Weights of a small transformer language model: untied embeddings, a variant of SOAP for these matrices.
Each number is 500 + 40 x the weight over the matrix's rms, rounded and kept within 0 to 999. Layers, rows and columns count from 0. Numbers have three digits each.

# layer 3 MLP up, 1024x384, rms 0.0351, rows 484-517, columns 320-383
527551510498449595420465460518484533486469462538556476440560437496526579552461485478499473503486490474497486556430502528487475561519485424488484494514512525479503526535520500523517525537513547
512491506443528545539483474516439516498461532547483531490506453559453475450484588458499455500475527531498525457535527484515497477462606480496479572489493479552493530526470489490523442525508567
533494475497485456509476507530509454477483485512555518488563507459554490482477522458466490555539521510533552557530495531525470488494438475501488566489527507521468481476492469544464488498488565
494515500502510483538456509511458491467463456367483495497472489488494529475515496531485480527568510490483486443505545504528523499524478504509457476556527459464554446501476527470490492518556495
470513537559459493546498513471529451523568455438486482547448486474545502456523558514415445544501423467506508579521509463513487496502552488530540471437492564480467479537501568571529544482472475
430514501525515576523509515543509473433517443442504444484511474495498544543479534536501507467496515510528424436542517412502476472487532521482478484538473397437441574558547469522421490456475500
525459537535488435475464474538489480525449489469542451458501495496552480531529501484515511497553414514513461499491472483515502595514479562478484478469461546480498601486531484455506504441490492
524482494404527521493473513452480552406457496467505535413531536487563534504527441545492520464490557556524497477555534576498462476532518497465490502530483458448534433458493538508525510495488452
490503498503530558498524516513413463556488460488439554477539499501508505498536466452470495459428512482474491457481567510557461478468542568542441528474546486512514434495527551463488457463445449
548503472548537491545508481475540484498502530500441526535473515515512519520511469474484448444466508441467410420474524538489485583553552493468388548527504515501528444516495576531454540472499542
477557576523482470503536488480522497510481579544511539546479509546498463422509466584424505486567545448492431568471532542500471459508560530470495431501518460471502479508459471611500503525461473
491441479491525564473514512504473497506441478437436527497483495496539543453501499501406457483483412444502558489464584556411511506455520507519508524523534518467438536446508508511468503499486457
536557505629540543466531506569533526445501535527552537525531508482519507459512515522504487545494573468569485553495503565482541493508481482509485494476549439511468548461545428502570492401575465
463482488465536513542474518484540517439511462534459514452459503463517544431465495435526473489510503545407539526535473518511486515527501478464519518491478506507500536485537486486442491520483514
515468487504513494426436561614494433524560520495569506540472509476501509457536506492568498568485489490523501535490540531522462516523450530615533479502503486505514521476529401480477509483481585
526534486547502592569491451494467483440465502544507531510530531496481531508510501528486497478516519522471458478521455477454542500520510502545441509503490502432541527404512543468423491531537532
508375514447455462495484506477523506524438478500496489474562556555503395527466458426483484545513549514487523486463516498493473416433516449582455530453459527457490454516509476494497400494511466
474504569525510521509525462558524534524550470523502450478495518488539443554506493481495489449414547560482520487516507546482495498557492511568485487477555420484571492482464524424506508498433522
489517530510499532508501521475510517455531555471436526483471512542478546555516514522576519511527441466502473487558475451428506533480560469547485505436555551486505487511524501529432468584501496
467486469523553450477479390423517450486554467524473533483535461548464479573525459442494414457523495428456450422492545452508495547504558550516548542497389562515431539486541498528564561420562406
552447576499553454439595469471557520460459580514443458538476532479524594556484539547538586417508556542576537486479491487494467564495478455389507452542526509444459549567471588475489487539475445
530486565500577493528573466460501523521525524515469555497553512506473479493533474464479515498526546458517584432485573538468528459575509549463487465521454467371541429498583487514528507485446526
482542460540443488490516542434537490489474484533528476475556428485539505458481490490473500522437519498460505537480545468542600526503494529495519531523450467489523464460530506481459468557499463
505456501504529497469498521537488513495562448605415472455449439506502515527552553505535492483410493507459447513512468538541529504470472453477493511567473478537462514501455469474566553525493489
555540516483456498508461548468484526532517529577450449486526541482540391522494508505511546403605633509540484538519489487473469507503518493438461533511518467517501510460516505491499501514546521
496443486526510506446451528470496523503557522494505563552481544500491535587611585504529465485524489549511378462477494530567551543509488535479530488552555492551511533363518494504522552544457508
463540552530572528504501530565521459470459493464567519437485535427574510465519471472542510489443534484465573461463412554565535545504474540556490515486549467516469499456525485495481496511538513
484545463554503512530468574440487508491540477447458587499469477465500531441491523456543528470528474458490479615522461556515494532481454478496463513507491475526514486550477494478448465445506488
461608442435590460437523510534389478467510528433518514495492566425481470585458481492514458583525475461521534518552519454557484498538460498502531571453471563440485480506523566486420520506511501
489451519487456551503539493503466494500482501561482483472493438486561452473472503425525528525450472499552531489428477500479454449451447569453497484521469469503460507523581515556466502526422503
510490523578533498504460494565503460500402509417489517492571510537472475471473484510483420492505543508527467529475525468426474489524450436507496474476522453527563555471513527555475481551490573
585426505534537470533509476477506578539545529524503521504477498464514497544407473533529431478573463514539536507500496500418500486473382567466564513488429510505504594496523526476493530547510493
465503518508502500529574522464444502513531432538490408483527509514483464480446532526537457545495549540529524553494444531510514401438432467527510477571435503498561428543557471492503497512484568
548544476470573478463452522529483495558460479544469576450464566499514537536530513506546499391528566527411469572436512488493582502435524495477460515452451488491506460565460542511464496439496547
# layer 3 MLP down (transposed), 1024x384, rms 0.0353, rows 484-516, columns 320-383
478441498476506534460554557512489494482472500576527522519496513445509540438587593538423540396496452500558523560442540419485522441492470519586466455587465462460479440571497498480535490505413458
495561521506451472538514532504473516513420509518555538492519556472468444496500462499502454489503556527524554475505534589506580419500514512470493492502549470567437561546509561470583568508487533
491529500540564493553468542539532431466552430508496509489404448451594497455441452449509546471481453527500487502480504538575534509448545517533536459525477533491514505471474511491529516538541562
533505536458420491464540480525514514544509530443554471544509557577492530494514525513467572466528435443556491488482533463542508561493479538527570494546483453537499513545499480459458516562436409
490478543538469533499480516535436506564542474528516522491476551505514482499509495555492551507573515554497539444487532519573498536468495527477528524554507534444483459514492470517538582535470461
539571548475436467486482504507529431470498494488467494527440498525518472568487456523488506436496450492535532534501580447456508505487542494472455509527507488438450532532490529477527569524496590
446473476504536484485492458550541472523483499576490537421508508510488481531555454490460456539501490541470459514556469445519594534512452478518501537481451471430467553481460549451485406510536505
458488480499491480528457479462552476539555544515530455519527445490482551500536499544477506538441464461434527505494563497601491509520511529506534534493551535525484474500534510442583445479415469
494590545485497537453431469487517428470471462545473548567474489527495523545503471534538572522423493492537553482515599450513470516472553510517508554494479486406491496514519516406497501456484452
493574534496467511548501491519487473484508460522459492512556466560561532505498453457470546450523520461473473545466505401516512539532437405548462535532608479518487540540457535548486488561480458
534494549496543505512440573500521526478516552476470601484434508566519556441402527455457477465491431508503492490428480523515506543551497470556489517531562529474471544494454546494446532524405480
481478485437563511500462489527474483509511525436443495604572490454541550428504606476524511511456504452500442529492520582535523554448491540492497548475462502537452564581488516482417533416533509
438477521492449470499474554486470497480462493470591522511430482435461529524550541512508558427491502473530465478536531473491531506503526431458440497514587422521582547449513546524564488459485453
487472551569489480487482529565539453474484506519495506455453513509524446454512465515403507447535495572510506436479513516451538578553499516533626542456543442509552481462464498424518513469466506
471495521559590506396479495503541562508476512463550534542596502486493506533432474440521519486451475493466534523493528527529429447507455416429421493576457469488515527462528536526538472486505468
484479463560515500450379543457574506520436564463493523498522445499409490468491548566472463538501458458508522463525536558543498526538510536517568460545563503422481524529490513492459541483580509
483508444525482457473464552499487436504489502583495512487488465511505461494465465445453439521557464504465537496546565423547501473491492456529507418515453498441478514501493485418448479499547501
495532548438491543457569504453550542529565467555480471493470549517492504553530521496533580476547555491562483503552554572460524496469592501464463441494476495467527487526444551444490536438498517
516477473503515443493555578543474447442513486469420480549570473516510516506521480481518430529447508473482552478457529548489452461479525437558502511441525603473508505555561486499472479456526558
523531546533543489492476498507444476480472566592524487520467482528522473490418434538530486483553577470465529578476485506456557486513515556520592461554513541444480447522440573513592487578564586
393527451502452536544507522499549512479520565492433567442452479546530421420458412489516447447506555442547509518517465500573546515529509503511580528450521481437510496565460434495508449572458461
498490525548557530441540489503518528529510459555521579509465513594522547500518530445477463602448558529440518470465458468526519516513475574455535545443475504564458476515529485462612500588513545
493508455512503491538468536545466499485448509484440552491415473491530540568517516507568518505449538558575504469549595574500549472483449460544435503418502501500488526570471484553503469512510523
526542590538514501562502469481501409472464575453534477565544543532565560566461465472493556577462477470560588524478515550545459447469546479499515593459537478476562486543501524431510523498451492
503563555541529548474408502552478475486569498510474547438491543462494555512490542525469468554452376516529520428477516480517487543561450471476524529480535524537525495515507523526434485502530537
541512510526473461491594431508519515494438516530435406471526461447522425538498484485522532388503496499552554532522467545498510532574460471460523447561481459543517517393452471592457478537526547
470480455489487464518491478537472467393540527488462534494537589484496457594479393528542515481510509511533509460480513468478485519496443545483548515425470531484570444505538517424570433503518466
461479525468453493571454462466480443497507526552533476445457607515519451456515527504501475608544478526500492452502594519481538544517489471447547407532523498485465510478563492463470543523531537
492564468536555476594592430493479429414526507492491517526556503484434430539503508591519529494490564546581526501550579472516557423498473477538449582536562484491402548516527522554475514534493516
507480451457474495503492527418492434439527415442475529452519492529534461562449527419597514492540504477467586498417484538531541521532411522509556444469480468528521448494561536534470467478522436
569521531492544564462502497513502455528474430426569560518482602397553467552488451534432559530474513441502523502505519481408469475558529469539535502536502484512520471593584470539501516523481533
562413479525556491488518472512501535537456571539543491518498474518488488472491513495483571499545500550423457483531608465501497523503424551551419474548512450531506508477469518523484475456522431
553490455468475447481516534512520498492459441421439479522479494508485531418560578484440543544439586472500461459512565553481548481471447428549481476515522531481576491496457523484552507499497560
# layer 3 MLP gate, 1024x384, rms 0.0354, rows 485-517, columns 320-383
537479513531516529432485527517551450509553503479493532511496477418536540507507460506491534516540436524491444578505434502491457506514495515518515503509455508468469410508548515496529436427516482
572513518487540435524470522544572414565481476520556536484549478423543531539493525482517479516519550503525472472508461503537485567490445480499529572468497484572454465446513500484477530519443546
491438450505499517519466582492471494550506480434539495495573526528488458503493497468492447527503490528479503498524514551552555440502409450518429460536500556443481486476515507557541459489525531
477476510538500521444470473476574491454474476486591467491540424484512531509419532408518525489400488470503530517520564457498507485441447532481511474524512486503470517518529495521468503476572475
515550507508413470507514444484516552472509546530419471501468487590518430570485489475446511521507440466560509441521485463445525452450482558510507472480555517446520547563527510514421515572456515
487465492468467465496460559517470518511470530536559551436465487489538490480561466478387504594471483494583467504526517526516536491416528526535465507515436449533485565492500560490528484483591527
511498486466522504520519481450457521430446495517475521416486526515532536470504496503440490446471546540533539446534514576459520509444445518469489442504498445512540445460480480513499498506525435
545555527539434517480468532476513523516425479521501487543561494470479515565533461548525523494480464464491518531516498523430450559511438523554536442556458446570529405478522592477533515532518512
450525395529494435449540448525566471533434500543428543478541525469450509420442502535500548513442405480442453467519457487525565501478509471501457521457538503520486359523487493434450524467509490
550504540474551552422510538542518536534495471505481554457545544439484493516493458443569471528449568552471501542567598509490489561493496495406493500493502445480522518426489456478482504495525562
443505435565560457493535530474464529516555525540520500481486492528499530439460471453465434572456469507515496446523475529499512509505535450506464506541546534554443568524487480476460483502611487
485519520502467532479502475619500518539466449490550479519480507520496541473524493491524486445518502484535500551491480469509467463493489458478521492474490500511507498485516474474547463408568488
511478568503420505518514464421515559502504529443497569494484501465501438485446539478512563497473549483493573527513561485470451509511475499534511472515518499508519485476532475516466508480480488
483539477513459518498501514591499518583565484465490517459461577466443484474521498508500501584537444456551505515548483457532524486529498521514479466494523493509452506446452427532456506493451535
527522505503536471533518528470543559505537406515589432537562510586468509511452468487542456425555560470542481500523552422494520536439501429516419496497522492522535458535526465463485526513557487
459462422537481536553521444456477547518570540505459433515487492491461504561516487480487552501417438497532435473482443545523521522521462492516470497573490515531542533479435534528502509560446488
460514538553520492501445503567474567528544480516543466477531500497497469482491532498527514516394509515483502505494501526548463504535531488571475490446533437508521506513506500476548520471457517
526508490540543459475586493511479492514496473522535494505542453496576447498474514465455507461488511502495556529475573538580450478516439462473484511524410474477551517517577500518499474448492531
426498503507475519492486521599593530503498539538551551522485428456536497519487380467491561521508487508546448529549517481455470485467550481478531457547527545520457501458421564418434416458418443
503513439489546565493559473527486468462506476528519519485493395553447518520430475519470509415549530482511428478498468591506537497569506543496375542429487543492492520528566501536495514554459491
488555503519461487501486473463474444469558498492427466500521566552497501482485517462477548528455479505438528415452500485444558471539524467526484433475491539464495514468504475540577498470532514
497516466471459481534552553412540546520495494531474504576571454515516462479516441461450494513466456471438492547515526499532531470538488511482479475525453511469492448482562512557439516562474508
518383560453533507534510538438534555431456511413479507513450539540526507540475549555528506522424487493408432492477459517513428503477477512484422494437516520534487488546526448436444594560452452
577580431436466483519532447464452579484529462528476517465541441480509516457409524494464485552502586522585533462578573506489493496496490506510498504532489477509474550511543487469511487489540551
537480523482413583528480463556539514547436504546504472434492489561557487488470501416539467557523497548504556526436532509582487546503544574429515472547508518510481496388469504527520475463489524
474502554384470515488452507483496512499500430499457513550533525527497491522470436471437470465586465516430440473421586428459508511520493545502469496469426489485518472483462559517567532488507461
503520473479492500450550472475558469389464515463467501458491489505447528573449474475492532414525540479509476454442439497466499489489515557515538541439482516482496474467561611519438437457465488
506505521475435473508594562428565535519420517646550499503464487527466512464465568463531505535512487476521482495496502485500447482512545478508510463531437498567547480496564528500481501499424549
525552485463521495511472558407592487492493468535493462462474592485564505454422536541522537501453518432490580463551521458477555548567471498527481454467452540545539488536497520542513492479472451
465495474488478515494518453435442447393448543445509504540462480528425508512507459536483493470468451540569565422529468492500506550508494490452556433509553462510504518479498504540443476510534393
468538551470471484486446489460504557507538542543411516492551536467452584534427509555508498524475486425490498395514477528450507447528480537492592508484426506507497481467536499485528482546526499
494587545438448515486511490513511486495499415494446464533485469474537510494447472507505529526471575494514545560494468441527496406464441434519556470498508516538533486532563529524479478504478486
476423533516542480540482513498556519479525511444522581526471419564530523456565469522508504501472449524594466510514468495542531557547435510478514533532464506485497495456520525560442475475555490